Weights of a small transformer language model.
Architecture: RMSNorm before each block, no biases in attention or MLP, untied embeddings.
Each number is 128 + 32 x the weight over its row's rms, rounded and kept within 0 to 255. Layers, rows and columns count from 0. Numbers have three digits each. The size before them is the row's rms in percent of the matrix's.

# layer 2 MLP up, 640x160, rms 0.158, rows 136-193, columns 0-79
103:166141121147138115110101135111080152146122160141148126157132106088137129130170150118106081122087131132099145150169096193110197165115086165130092089138097093085156110167165127110163133065167120087122104145164149128186107124137066169114148060
107:180104115147140188168118150128125144083104108173124152103118148075086138125098124160098163140085092102151085131133127123097121198131090149115105108073124079121153144093114086084094136096132145144177135174138122219114116111095115104157151121
101:169116164108169112163014108119173092122122147116150107108127144130148184088140154167095114127136119112151157069127133088173139146063199176134133144171151109119075152170079108118149146136174120093118092172130159108139140086152164138157119129
110:162168120116139109093126128151138126109087153125135096127108145117081077118072118043146166090111135107112163147125069056124161150083101150129121104144153137119102114131142144133140149195150132114147110089156117168120123162115096146114115113
099:121140134175140163153102143122135145160153165116125113174138080164156193151098128148076092136112160163089168138121110116135114121070135113125144174146127192173092155193159135207081153160139171113095106119096170148181202085155123120112088091
100:148166144140107131095175120144145155153119187103126169127139147099117143109095096129160093157105145111121172090143163106157113120121049107131085074127139110126103096097097166192099132109111123114250108090131087134127128093136096134113076114
136:119150102168131132131146114127171129098126124098145150117089102119168097109119128141109113153141129161146176124176120082050113167133117121109150123151083124141117105117149019148115127158129148134108093093043153148059187135169130140111120164
095:092130110137124113121147136135110091111091133113164145122051134182110169140136111130111107096142140134136172130146189170124149078162183188144141137101107159073112163133154192122132135089112101180151125110062135064118041142118103086141161150
090:095048198137100105152132168122094155147134155090157121117180142133125116140151099150080123097141116113156159082107109129125117151122099094088126188118153102108166159136097095186119135105111112094122145158107148103161162134145117085147084170
097:198166157147186137110099103135157136108124125138126125168096118122059157111122078149135143136134131139109116146123133070079141128083115137179103126153077102086167187174111147116158123090119124147114097149163152092076152118108121143172090108
091:116153063099047130138087116131145090181149153174205165100193085172140117148100134143096126148153138117120145102130108157156152140162166178150121182122089121122130208157187132158186141075121174091166154175169089123113112158124116144123043157
096:148135111069114134102134100190147136187161171101111165142086133071145087133164179140165135135061110104135124130170190143136133157074124138126137070113067152122150096102119111102133125142190144097145047164125196121132098106122140092142124128
097:186110119121136062046073145092185140102157144160139117067114160115048110171164148111095178108117133101139160151156163159163145108123086201147102073109127142132129133130155067116187117100127101094149130142184106074130221152109126079132188188
099:186141080064189095138055144182139134160058122086131137124128120151138165065135143100129129121154152120101140197150131144176115139132156138080169098162095110128125128179155084140145106156113160189119121104097088120114139139084098166120135158
101:109125145141128096139102127151079081166079124138121097147051147123161091226168113113138139139079128142088122154091125129116114115171125093116145080092065116143125116158105137155117095143111109134142143112144047104195131173098154135103124168
108:134131188112153140113084093125148158161090131137112116100145100184131172127127132170116151094045161132157142112122188113098154188147134170182141129097041096121097090155156151150099105136144157139094129150086129084093162146069163150169127132
088:110113157094163117186143134139112067049136140160159120070102143113171141132136103129126111124122182103153128104143167137174120096080148155114176126115092155143120099175118164108132150118152118157151129124119109124031102147105165111079175148
110:143106107203114111087077179165094144062119140170098133116158179102101153129102115178070112094102148122092107143155147144106116111124116133118148095108205159101134143116086159108094108098140063126145140124135115123114122156142087077180121049
098:149150126160117155140176153187129106125127170104178153172099082146124147160076124115082153115109067133135081108097101127168164106170139156158076182122127153117111043127175132106139122087105207177141112131133044153072095128172143147138060127
113:182106126102115127121129142148146122144084179090128145083101051154071077116108168108156117158160142150124119159131158085124080145115141148145180137152061182149158144097100147095090127092121155104089151142097132170083124167106138060098072156
100:105165123154080177161101115167111125071134145113177124140082106116073170127176094115123084159140136185091226141114105190122159182104117168108147183075150113153123126135160162105106034096109146180134109106149115168092102105091147096098077151
100:128116172104140146153153064120101079130171130142143117109097146124158134124161115107111110091115113123167089137077159186120074092115130087164148088151138082121187109117139152147142146199182076055068148161151117150139155178134161073083209107
102:103138068093132092144127131092107099112123134089097090206152142214144164106179148114147138066163133146172151120153124157090153194149158123120137144115126054131129148072077093086090113171117085160104132060116172145121136149121105147078101081
100:213162126125203165113123115144136148148206159135105053126147145108095093148138118166197141124152132134146159150135133172082103108151180152098151100131138148138078172120120156109132171149127132131164146108126156149055200168126148155165088109
100:161133120136156161070141112162144133171076104136138134155077062123148150130176157167146147073152150110030119192126161181113127113131169134137130125140151125121090174119087137152144125115142110158120082160131184102105133140131142119116034139
106:107125107184120132055116124162111132123151140175153166150105155149119158096122145117103135128093139128099146126176185195174132139120149128186100142233120140122164118104142096120147171174131122109101134165178163075118080094150225130093075087
111:170139118121103125128140120118072143105100127128087166142163105164149097122092102106089157121150167105210114134078095126163107146169122146062173079182157055185176124124158155108167118135111106119156125065162130100150168130109059093123044170
099:116128103132112093099125156072131071082159140115158199159074106119133051134154136091090204130096139124159179128138102097190150099083152147129096135086123171138110139102150144148079118155130152184102098082069142087152136124077132109082129145
093:135126046097162146129138085145119129166098100123104137089181153101128122168132168124078175117145090162078073171129164124127080121129173142124130122121118109114128075153124117155059133108134088118133081186068098099119078121177147116118152089
112:127142114120069088149129167136083105089160175135105142140131126098145124166102101144109183215130180171174101123097072101165132158139134164152119143132167143155147099132182170047163080099114117187153071123157129128190154113109180151119088125
100:144126117179154103124074160169160105212157140108088121108065077113095091083159155132151170149143124131092158110105088122205141150198137088164132129173112124123165192167193099107161139080121097128154171110147148064106139125145079184142059148
110:097103138112080131092122097117105118094075134144128121153099205146115127185092144141083110103120138125122127033131167137162126102183122178066144106096101191101133143161129178170117135107093109100125105105143097033174147096201208130117139071
112:117112186188126161162173124138075116096151131087150160117135083069128155096147133144176080172116112078122115188161153159134095153160155112105111225124128134058119094131128112060089143148104169128130186176152103098136109098143120127147150086
100:139129170102181105100129145141138180177130099146077071042121104152168155107132130127130149171094139107155156164103152103168133088120073142116084123110094187161130132150152100167111185167135140035112094166117109106136160114129128130187128150
105:089097103131132113194169146093130124091140162178143140114084145185152136153135077147132128169118141066159069108084208135112106143156134115113099078149135155167132128106112137166138142135105097156136088240150194166078171179122106124142126160
107:147103148120182136075179076195142145126127120109141125143140162077142100060106137092140057147149112080145132137131066019122104119121105107106091151122107104170123106143143109082113102102167125161116110067145160116078139194130112090162143103
092:130120122076104143122110119132141125088132044118131159154118072145098099146150090153149087138128089113110130100149079079142138130100127109104154132104139135173134101191130164110198123081110168118145120108108154130149129139117088145121172071
096:119136115125163057048165164114080096175143172132107117109130176085106082173169153096123106151114204156117104187144143147106087126134119097122140087154141106180156106114136087110091153091121151096153124127147160111076142151109181106146103122
089:119103128126094124129118139145185130142109141110192127056144098127168134098090112110166075150167188148108129080094085120148130177122088070102142123139132118135161174091059147107140056097106136133119085101127093117100155175105159147139072114
105:100169139141132144134158110130175035120108122130108123127081118134166125116177127133103127116173137200124067178096149103166065153069094128107186080094108148114134136100129103130162144154129094126095123132111089148092111093179162155139068100
099:108133102155135122115131099069096084123112114155114100105169187129082187143115152111155117122106128088113096146140149066080105186130124091117144135089120103142115152127081048140102200177120150124041172096143147203123095123184083099128095107
096:078100055100132117111162177118121100113128109133094213194102166141129128188156070073141168154100149186149105164077189120141198072140064139074173139111197127143108119110166159113108137090102134156113141060146178104152159147121161110131165100
094:160139129135085154151178090131084127175152123094127184161138099166112111150081082165138061160134150179150095135109097074173126084068156108139148117116163156144134130078095174089166108081103152171141109173180095137175127120104095088181176117
097:110157131171156174200127145106144132160185127166158064142082111071139119127088101123106114181136071142098168097159136121136088135046118175124090159143141139101163155117148143099107105100118121139125195095083186138182121108159090176146127141
095:145148159102140121189067128136134124145073132060108169105151152140105085129101166111168097096179143140134118086177098091147127130113145124132137078117114120159148163118107116107152115148131122159114121127109104157069080112100122149116137145
095:110106149137133112095162158135157142181158123138151081137072095108116103150156113136128109089103132120102105135058139115106066063106173130140127140170117079137141160126164158116125118118124127155180134129134124159154119166160130163055141145
107:102108076111109108084148108121168127115139108110137116150100131163120094126178117092160122130155148159160148142172165111122125146122170055121155169138112140184056207118078093159109123161109111107097140096050133116130128109087118126118107118
097:130100115119144147092184134062140161171129073093117113087141133124153134095092126103091167166111135138077154136121112106153184107112148148110110086072114136108156079108175215074202144157158126051171122148191103143162162145140094103155107208
098:160161124155087153086110111186067143179105127106198165110116143098049192094171134153106116211100152114212144093122122164142149120139114082051085108138131113115136140103118107121125129175110111152101098129169127123100126122144140158114135154
100:148118200164119078176099109177154138089095149043126181142106111130088120141107118074118098158102121178135102119147134151115148180118178143188054098083094111134163104130179185079120134148143175112086109116124113123146152127085135139135082136
091:185162168117142166093159100147111138145116155131176119170143073106162080126119133118149104104075075078093123103086139139118165138149105142131148109181090120101133162141083138131175177124169152109068095185140058138125102146114141149154134145
104:139152170079119157134099138088118070089111125127065172108136105172123159154159110121094146083133141126138124104093194134172094129127151149151072137095112123102059098167146154146107134081092135132130160112152105157151126150101075094081075136
108:159137177124135119142107081107119145129129135143087124126131112074159158142131103114130143116124072168116098133140129140086107214091173114121088107100104141128116112155144072135115104151118125125089117131168163172081148136198166161119074174
090:069143122130142154118153155096118089144156119194128140099108125160092100159134111203129135153125118094062136116072091077150166177175153125154159141116107104163123116103130103107193095172174158113130156157066089088141167115216185115117197122
092:135123167115163131076099130215133064159107108111102080127132114161156115096196109116093116160096148120101117076127121158087114172148175084166118085109137101158133119158096160160132081156190135129061134119121131093083155118113180122184132071
102:103106126212113156146075113145106116110128096135083136151175144137184116132115131156139076157096088138108106036111148166144149123159056165147134113124158126146119042135099184138122145095093127112095156125175112145165155155177109162160140125
107:157120129086094133138091112162168163120143147073093112087106117108163093062167140121147129157136076209090151069093133137138137154137144130116067117133143115085094105046093100134204157102111115077177143162145115136175112141140101125107089095
092:205056089142182106082078127119126128146131131184111086095120112157154177057150145113085170090114122103129128101156180138152113083092083160120150088113094103142130140083091078138150150153118107126097132133061085118131138118123157125144111170
# layer 2 MLP down (transposed), 640x160, rms 0.0722, rows 136-193, columns 0-79
102:151147143137179125161119158100043106132104167091179103146117132096182102124160142100124111057094091120097141144091097158057132090194072091141153115141110095135149099123111132080147142058115135144103126151161137148134057136141103132155144132
105:154061095176115175158146149130120145076105192149083148082141163107113112174097143106128143104083092105129169191126095113082147095142076174071131119091163122159198134138104116123097145111146142124125099169162134181129105120154143096145119123
100:107102104153135129141107069062095101131121167051130093082101160103112126134128156158188129141067119157111130118140117025130135161120116153109125124118102119137148130135086160148146153070086096091053085180153113082090194099107132100137131141
107:165147133107212130146136103083106142182130126192126173143166122129118066159098134129195113078120155114150132160111090145105085081107107139088168148090116127174164189076111164106114105115148113107157119143112108064123104169099085143159144111
100:132151084131139157101145163123160156130177096099172136126117110113156174110097152092074038152153153221150114116135141131118142109071095159102160123161167205164136146167133115121131127084092147141102088129085173103158134107136140141117095129
096:183129098183126095158164187117072165146106173158123109106127174110126136096160154130146121085141127107105120107100082105104160094110078228077126173096083123225121113155146189126139129100143119125182154159126119106149138113149052058129082140
131:130131136142172146196155122149153126099117142131128141141121133130218098114118145114054083165125171143119130095180085106083074160158098139109164151126148108108157078139083042116132122099138135119078100091099152147046167111167157140145182094
101:157145085132139126109086111126150128084127169142064119115142197176152182127110157119159094149098088074101119142112182151114132103121135128157159123100110074138187097110088118095144118080135133066101162149076187105064147051173161225081059140
100:119153154090110113152098112111088151103115183057136108055126190150145074155148127180145136161111143178196170154129146182087097165103144143167113132146161179133123101182207120130110148163092153087121086109098125128098126159118136172088137172
091:090113144131101136167138091141079096159198148101072098127084159140158138128110174164152088144126084108132162127117174137202121107082134112189160169093117219155090090142116064127144177106124161154165102103082141134086095101196113111092138151
096:160108131099095100129170129115099138133161178108084142181153155094194125098174127175144131134079143107092097067132110151101111148167049138118092117085131112054140134116132200129138136128122113163083160154183063142120136092098149090162156161
106:184111120087044091130101098184141155145097137137143093181149133098131105168092178116148136095078069178126126109185198151056154134159145089154135093133135141138135109230159115148121101102115117081191091217157169107146181145100106105110135152
097:098109101077030134124128135073131081121109125100134128124157176073151098108109105078118104166131127094123179106150119106094169071141095143138159206162111126134153112189120123110114143109123098072162120128102111116080144145144146145114162132
106:136120065156146129108107094116111146146060100174138204067114120097099148085134175130083118132155183091200124140093134151140096136142138089101111125120103157083120133133082144179149121120137103105081127137169078111102191058078107164118194192
103:110149098097164129158133144166169171155133154118112044123125180121105151158167127111128136144079111102098147123161134132110129101131095091197131071098118127147140117136151127133131136161095116065154135125167071188174145138099112115107112161
109:186143093113130085127068127113122126160160078183144114133118177140148106128110136168141107076087080101076140113133137126143175154163098091159153154115107122129097138162110069132148115157102125155098078167144139090134219091096154146060190159
093:108097139129116101205121075205110105179091152152120148104133098116104102134082137149089175112176085122141084097101063103149136087172192098098134125173088102071128089069097127106154086129131136120200161086123124072125169148177103170114070074
106:140098124156127076124081145180110141130102110162113082123163154151141084151050087193206060131115096178121148141142121103094130119154129136168131152143120103088151167106088134159085129069142069093169118110136165159126172103166098081144088070
095:150186120108091126084176214133165170151124172152202140137189144125130116121115183183113117106144083106134102073117145116107081141107091095158117160167117189083151079124142126113139190101115210145159118187174082170160103134190151106146048072
106:143137153070178135144160142090125163110185174092113086115100140193057121104123145155138099102128117088104094139166144138115117168136116129201081092095104148084125104092153099131131137141107133145128191125113174146124160119120144072155061165
098:196166141181073165133185080100154125143122111129128131174133128124150113155141185158107086086093113129064138101114130146083128130088136200154130119128096116152144182145107111146136112077126137110113134124152134137094125130210125084138150172
101:145162068132116074159081139080115156062139072168163161163127175167145096131115116123166090136124080109137115128144161122166135199106141096183195115122132076111110159163145059166136121079102094134118135127151110193101117137109058080118084150
105:147151130098192164115090105139180112141131127113116109185142183101117109139135130142074152122089132166058110129107096158134196044154192146146107109130120159141132130170078176125154125072192092126122101147122099150143112081145144091070149150
102:117163108074065149101112096119091092111087104115125130086164163145128168094168129184103133156145140144107138103143182101135148241209139110158093146076082095154113124133126116110153124139142142128168101107132141142130132075170084065086145139
102:115093137162122085110113084148117169126080124135146114138038123108110141051156114148107105148102092122084146126045136114128129134096141079163137121180168114147111125096190140147110162170119166110120122152136191126165148129114156154121058187
105:102052105140117172056132132157096109110142127155174142134100149118132151087107114161141129130153163102132118163180161170155102126098138162146162157210091127117179112119151131142160169189129120139106121090158105091131098095128178168102083083
106:110089141102106104145150110112165181151082153160092095104173100177150126123117102160152136143169172094230088154123075052117145117129176164164101131121098111145171132130142133160112137143094102116166165097098141142130118137109083109144097162
102:162157142168152122170105128174138139131168091116181147166141093116145154130125085160091156123156139194053096040086188147128128196080102122194134114122105142139150128101192171122079154073076141110117127110212212113080139116098054128117106179
098:146151125078119119111128198116115161129122126112136204115130170091102095207082128131133107067090122133146197145086130153212132097109150146160141154186018144111150162069051117131072146183130125126159130143105125155118133147148108150136134055
108:135035116095096098121125147097120112082124140140071083141217148113180124150098090120157164173101145122133104096086108109083128133197171216126125135139140097069124140155226145093143154144125137097096091131191126117173139155146159091104111126
100:139135147066130157118128118140117133095071102103186114106204162120128163128138177096126097124163114163156129120225125096111130093106112114192166050133137165100109076130108101151140073134175064134157113101075102126101150155146149130156179142
108:084158175111120146095127154172123136094052112140112079186166110139044099139129123144073153095122056178138088114112136142178109138166090232121171157118092120107189116104141188162131120094115155128165100117086142141147144087183197132106108099
109:110102157120142151112145155183098083131109068183173157160112134121069143155140154170142130123149103079067102133136127113184124123157145083140122163116130131104120165125096128099136110151147196136102188148140077158118190070143095126166133137
102:127153103121118120151164197083118122147123108105158221062156145169081144128103062049100090180124173163162090123107110135115099132159094117182130124126150144163127147141103148141106117132148127138112071140052176077131113105131091093116108144
102:116140119120130114137116105133089153123161156178126167183172149154135128109114162107154052122155117096127115086107128162076120149162118121134052063215163151179159103056043105143131175141140114119165115232081095167098135150116143065140105139
107:173067131099151127152106121141099145122134119135090085147149126133033121083089146161106137124076171126126144136117125090130098122151125080098125162131145122112113125153139147130189159088107103124111151052183116126072146134101118136151158171
101:154089175112090198110096110147148102078132092097040122171168139086189151098134117150095067126170160145127128130122148066199110137153131081115063103057148193162157152123143164090102096138099069097121116134092061138177150115116134186112075144
095:119100095078095125097140099133097148195146085134094120133108169151139116119154150121112163097133155108143158153145107132190103160117161093175140115111132117155117186137101141083123100139044139186183168116095134086111178156183076162135109086
092:121101121128133175093152106162184103152142168121162089097131089134148106136168094151114135180098177156134120139094150089131110135139100111119152094111107107183152149126144157086170103181115134165112157159072065090170122157144063133106152154
107:143144124106048137170083104184126113164112163087044140105099105165167192095075136112126157091144135131143098161134151182168116093121163167149128096119082101159093114092119086120088159136148102122083102123149176117135148122102173157112172145
100:119122156121094119081081136122095203099117179139157074096128110106132152085150086176096113142107149111090122219130147114164134174097135148082124118179105099142127148096083077153105143166119150119106121113069179131073121137119062136092099070
098:119135132113136139173098122058133137154098116145207100115120141151126137091136145149116165117138135114089107154180108170122135074075157125185175105192111161161138081098197124150133141165203042117113132163150120227114112144169106048098130175
095:147142144165192081105126084137130078115123091134156107104127138133134066103068167170108169161080147105126155089106122106104118111115137071160147084093113170129127094006104097093124147103127104115112149105129186096148173168151103153136100130
096:152159070131177156153116124166156080148187126088095190134078134058094105184125141111178073116145127112084142087140111126094087109079188136097097121136110097070162213168100166119125086101131176163164139113181165136091155096136119137097130163
093:137141118172158166096118147095162102091146134128110125116136143075117154112150153162058210131064096130157136094115105092125106124116155113115177169078175113122116117158172125098085095148135131158108192101109161107111096108160131160099152137
092:097118173157153101213157133115104161164175135133123105123149129116124162083083152103105158146138135124096151100122126098124210165114137142068098097129064108142086138142070162097175153187096162076111109146112079090127152092101145105173073085
107:190137063093161122097144153126123125073150172138128128186100114148167075114106090078074114144129157135141078142177170119068075124155114108096091078110154106156087128149102106177119153117100065101145179106073152165072132083160134147125159107
094:103113102180091149113102047179135119112110141168153098209149118109116110138138103139173116091190127133133138120146124132129146153056121114128176156129108146149074164130074080165090038153102147173096139085100090094101148103071204120147055126
103:162128118125087134128096095149079104103089140179134103137149129118092137109150140148118097141113160154189068162144118137192102145078137130077091143161109173116084109057070157161077113138126176075146084131147145182164118138122189173138178144
108:111145176117112114129098113126130117136101122128178130077104124195161156122107098112083143102177180136166056134108112081139132134108120158162092082091118118152153112086143111158118084127122147108183188183149111090046122168111149106143112108
093:141099140140184103102099143100143094135051076102142120164145145077046070206095130131168099158164113089107144172128159127140087104125116129124095131095084083149093107128146089157130143157088169069122098138158165151111200158172082098125081132
105:123123103117103068155109133130110095124113093112091106098153137184151143143115133115101165155149134132124091109144108152129119098129116107095112178085143095107078112101158157161151102071090080122095162182143095163127153125138193177134104149
107:085149115206152099160149074156142126151184126097115095128074119147175083176134135114127161110105165149166141116159125094080092113109115119113096105111180140117130153095155102063090183098154130079131146113139151106129102096079093173115137154
091:144077076055122129205185190086166077162133134131149095112119168107126080113111099140118132161065128115107152112151081124092137118102187119161184134115148101126139123116090105093150115178122122138101179174186104131167116143133144111122123100
095:137164178149200108078127120094089107142094132098136162129165137143121100118093147121137133141080134044122108072136115173165195170081162139118136127173056081118114074122150120163115165122157148120118156132124167130144171163102111115127160173
099:145125154181142095118125107108107021162141095187105173108115125161199131143088108152100158118198148137139148089080075135118158147157113100112095182104110126075165151155147184138121094121115120155109129099128141113124150131097115034123132150
103:107145136115112115145158082136174112131171091098185085152135131124162078145125150158166156132124116191063126039119160149157130119157119113131095140156152087078125105136056144093142161146136105124098061174147088139169161119089085139136077066
096:121089162164077150155130087097116099161137121094153128134081071093131134070110104122134137083115151137168080105121107143130110148106101137116034148128165042085101142126153129130136168123099050134142162115156081130113138138142193081039137145
# layer 2 MLP gate, 640x160, rms 0.156, rows 137-193, columns 0-79
103:094094100155099137148131136106091125124112178107081093156157113168249177146140083161142135095109188070036187161132166105146125098108129133144112123139108090146164127099146127122109120159151093140070106135161157080137104131148131158132195105
097:150166198083100159150091113134129083088217120139091153097123074119152116137136165144086156154161139116095104083143120144171140104089079118151129080118123148120087107166116148113151188145185107127095101070088167081108117180122108128121093083
109:129142131135102128075196099125159130131112105105136121127110109147137087083103070138118134119117118156130152138149130059151163166137141156147137124148119128115124105085133146182171167139114126128121185105170186161155094169140135078095143156
099:108086164151081119133120104123114191200140117103130112179125128130168157066101170167070044114106147214122134119087114118115124104119113133128158131090108132104063144167125124194128154155097119187086191101104174133176125151134124119129100112
103:175098130116158117149131108067144074146166180160130153148153071159148143102120069111140118091156145153170128097085042108069156123173148083150119157100144082139165097123168176125118106102138114137181105168155156091166131160168087174126131188
108:155142155124099145072001164098111161157131156111156134167180187096118170150161112134095163127135143113095118056145185087131118100099053117151164135129137127093152115142197139094166175111068109126156098133124133073107115175133138104168081125
097:093101131109122114075179126112110159127190121044190120117106084109110121143118114195097153118121162171152155085129155157122176173142157106160129144141154184083072167123110138152108157153117096190149128147130102116162109150072146053164137060
098:117127125074135118101090070126115137112085164103148121109130185144107121111144098134129138151095150169194199181180114173121068149074188124188133092151138166114087110186182123124132171149074135110134086070075134134090090126148143131085163133
095:179109136114167122145113150122135159109105184154135115136142138120082126089114109107054119148153196159118124150149110127127177099128087128074156139146038121077127123066072079123154125130168134115122149108136111135108191124115114158173102132
103:140102178159124122107186146122100121171119157129090076129087118039161157070143102157155129152089112068146112095092157127089127115141060112112072080120181116107160077111144147103080097148102077161091135109126143129159176142097174145151164087
097:104132133116151117132145129174140142102129154113113139103092163106180106180132170132200121150085088120122094138161179166099142131116154101147117105074079107108109082131139116101138125121181163071134069172197169124089144132165137067106126154
095:053109140092093157129155151082130111108140136101140153141116069100125157130095124123164075219128126121095135161171128069123179172146147088136165178182131155098128173091082182106123160136112148185099126102108036154082130075138118154157095077
106:123143203117134112175095112108177133122166174078126112159170099091147095147121104131145112120076088161082152145187121136157172152161138103165131134132154108141097104084169111071146144145140150126129127138142182138149096145194188116099069094
099:132194132115147162085122180150110180169103155110200102132136171176095122126137151128128119108129066105054121210161156136110085138090099100148172108140088168108139112110138127092114194132140147103154108137111102173110108122169092108163112145
101:096113185172096144182100095176111120116070152119139091121136146184194077132147078115150138112148200134102133125156120051110105126121124178165077129090082100108076171127149090069138143112100186094162134126159160090084141082095141121097168147
101:128120139077128168098175125082147102085133100070087158157117125131146133156111116080152122141132160169114174185155144145099090128100112164151106169098161137185164100136154098191104195121125082129111179147093166145180106104132120160045135187
098:114161138155152150111101124143131163063087202106145081121163112135115093140041155123134094143156072135159139132099103142069144138156069138119108171163132086088171161121137063119133109127160093096183090105069130133191110099134108170173055097
088:109151140134072085129084147069152128136149127104162134092135145095099140113107152127178127142181163098114161136175164172077097127120108113081175135109101099122110127114111130151095119099151059125127130090121127102173147130141136103144149135
112:128165165122134206138167152105112076103127172140035141140098101126184096150123154135155178087095128086098138104121174145140112108149119121161120101144065064103205153117158121101109131169112112120142160141121189105134129101118139130143088132
103:125137133134123122088091169053147135134098113112130141103185149131143133117121135099136144191179213126154118124099139196122124094152136055061119132150172112122155112100114097080113128145100163072138119105119128157114112173134087110109087118
107:137102126087098136151203155112043103142097116153193146137152164112140106113111155124109116135164117124104152108110132100181077149156125079133178111175182095082199141044166143119129155121125097131078156156125098139169099124172091114129123094
104:087125157076132145172101125101129134133135117105127077172167140163198168077199146160181095174158108115135128167150097099085106171122115153161160160161150097130155105121110058104106120190099064144123165100110120178106093129211138178150126139
106:111140104178125086146092122099118124102114095136156194119145141187138179141146134139110115175164145120100138097126142116140089161167110136085111131088103114181141123132136062125146153176099091168212129163126172098143132124106136111048160161
097:152103097130172127084161136204143149089098135055162167147113121120150149138090116164164111115152122096103145160111140142167129092183090142154100079127139125103089179104074155136165112147105131092152097125111176060062164139136125096108036086
093:076120102091161091128091069132078104133109136097163089119111125113117105115147170124120100133159130132143108153123130080118110101109149177141144165092113093142152182160143166073121156171085155098116139139123097151111125147143104135168172136
100:166109102120128124140171154089094099154145192171103084112177112102135104087155104155145133164132134145119103084115126113145122151151083172136077134127099130116180085145126112135075097115137189111149128146058119146115153117167083147126114167
104:079130141138101048108133114078127154123163176091098145131037133096118127178121124170160166168095167113221145154132145143173133118096112139135140122140094107082056155108142088171094118154158125078099132111114099128143176147104150116135158103
100:086138082163167125103151107132136152181100166102103117139143109075122115159177089136081140092155128099126157161075135142100116082141140141129163112105173129070129123095183149104203121119102158192094100149112082066167115168090122133071124131
101:097042134086098140119103077097125165146122110128089073132159149108157181128136150074152097108154105045082219062147132157081129125129170200093125137110088100118116180134125069197163147153153159064112107150185136128087103170178113107140156139
099:162153095110166128171066174105123119137158151133145150140130126156186120199111120112150141159089149087122094151075139151172109124198026153109075190107141098132109094115166181147055122149159129109151125124130159123129115142109090139105099125
098:131119161105131145112120127158150175103147116131139092148092125102160075108077087165124126129191037126153061098096085109144132140093143126176115096138084063124157106100130139076137088126151098110107138098148124163169164174124107179131111155
106:145141152030115105142136101123130077107096088057145160149124083113087053116095153139161193179091059167116088147145097124117178115105068124123207124178140136150104122155092113126171177112145180163120147073092121131117147107132155089223102143
101:124159142121160110146100078065127109147137104159114098123141122164161131119095127155080118127124100169094096128154105079112102152154133045108134140152086105021150114157056100126097168161174125157136208054121145105158073170127099110147112089
103:109122122147093105113119175037123144129119126098100078153078145164185157126125149097118123171126093186171131154145170131139172127156076156107154075117115106117095181139120097199071137117153135097103113065094153186061150119071138075113100154
111:083109112098142101154076187083040110106138111140097144048117171112111116210103149149173206149097158199147156132138112165095064131168140152142125109140073140112124127123091138147127133114089086171136115136113159118125138106154161123149098136
097:116129070138149114077174062101131121174180118107225169120103114121081066097099118104184160117093088119125166131103149158082185116145188158126176151161133097105104116130171110156150136127148182147119156187106180150099072087143117076169200076
094:165178110142096158121127115142115106090088115090119139137136108136160145123088116146190125187115108155145125068136154178156163122119157192074139191158120153119174161147136132111149115070138095121170114142100126096157094133176055134071147147
094:180137168151122128162144144073091163075150105151154101157126130104096071137147134190157141103143124053127127136175134099147144083117148185111148112169123144090077110160124090127091171178177081150150161128140133134133137085167109109153098111
101:074174104169100122128148158126109132096129083158202108162143125109092152127097115164157126132129138155113109142118101110084099129106138093087152146163151180068179105148149156127160089109127121175174121121087071136136126091176132150149128126
095:122124137073119120053092118125076142077195144133120169147076121112174143104152121109122141079142137102143173141125176122129088091155110141107129080165100163151087170133134125138166119139092092134191178161120150076122115134095089133154118117
104:161117098162178126145106147139083158149101132161137119118172128088141198116178120152153102116132117182144115060134087148094079137115104139076123143130087147139091108145095086112142140144110126103091090162080145090112051088144124098105130147
103:143167077116192088129074185098131161175108143183119102131129159159143140151118167097108177128156087188118136159188129086143145096100140205122144101159153113103184166159167122097160131067162123152137116098094087143152124158157089101156133059
094:151134133128150120115067149168157179170139120149107118111134114130092055126142112154124141187124089210167137132077154130087099080071117172154120147139138149056094144120091095111148155150171158073121137095162146090207151128137118089124123097
097:144114109093118068132096080102079135107088086112122098094118093117097100143098126163135115167159129160113137149150170195128138145203116153149073125139174123166082111143127095126148165153157137057173179132125096175164172120126137107129096066
095:153167170118090177123137144156086131122174109147161102102164066118120098165114141118136184184115130194124129073058153114186160119119138125097098103189169154121148140132083170133104097170115078175178102123167071165124114125186154185110109068
100:110102157133109099129099093114105134203155106133145075140113153145075111090141135081137122168186103125140126107124131153149131161087165150181172171171138148167142123149112150116195162125126132080095082162170126109169130124020133092114121097
096:126146080064123132080098109124160122132113157067135127140163143137103158091114147112152139118121098158128166166133147061162136082107122098076179109170150154136212143155099136125044137127089157178121130083110158139120188124149115156106103150
107:101113117174110166089152138183114106162127129133145164097122133143084153081129151134076163210092104119142161092085129213074126124127112121130146143099116118177154136151139104119174167139118116166103125113119161093051120114147098123168147123
104:095120116084150066137131125096090122139143150119194113166188123148160169151108079168157141128144122100122141112129116150126137148157073059080159188127168140096074123148139112181106170132108081139183144115068159098101149143179186137141141085
094:109093133102179110112081125120176091100124108111102111114119156082085128206099132109142185162160134154118132175141094077123120094144115114140070159121128107157149147086163095112117113125079155101162174156151148090112164143123125134182098134
105:143126186070086140100127125090131107104113150110159165149082130153080143200104118131170163121152108159087105134096160139158212135116090125139078154107106106110129076115178092115170155098117167088157072157130135167083084130162134123117088078
100:133167172125092120114096132160108163152134108054116090141130104128160094193147128083134173124114091128157130070129116133119123153101113119105184128110105197099147116151115119084136176143169041171140128073126077185142083130136140140138082114
092:239109132162134090138126135116114205115139160061116094121176146095168167158108139092144153087079141072123104140198155149125101120093112134119115119125189142070168155132103136139055130083084041171149113092184172185110133129091109146111067129
101:165100134128089183149111143134144072146150101115167093092150101133123185122190079132114131127159133085052103154118139161117085141134097129121161126138159171116111100139112132116154098139133108111139107164209090101156157120151102136196170118
093:131160096116182145075134101090094150123085169093162127143106126124122131163101144086146135161101071166132069092104105167048136125069112191152117096099122117134152142110157132098142114118126139149000105075088168100123134171148096137156138115
095:127161177088127114096176255078122120158215155147125087121144096107099152112108132120114152129134083109047058173139124159152116124150119192157135163142114101170076118097071159149074098142132131123081155130111061149162112102116128100177120147
095:131133076112175147075120119107151088163134126138143088112145140098140143151207117134089110135115115174127133100121182155146125123125058113087167173148086138170166136108149066115145147128161081080136156129088143087168140138138076074128212138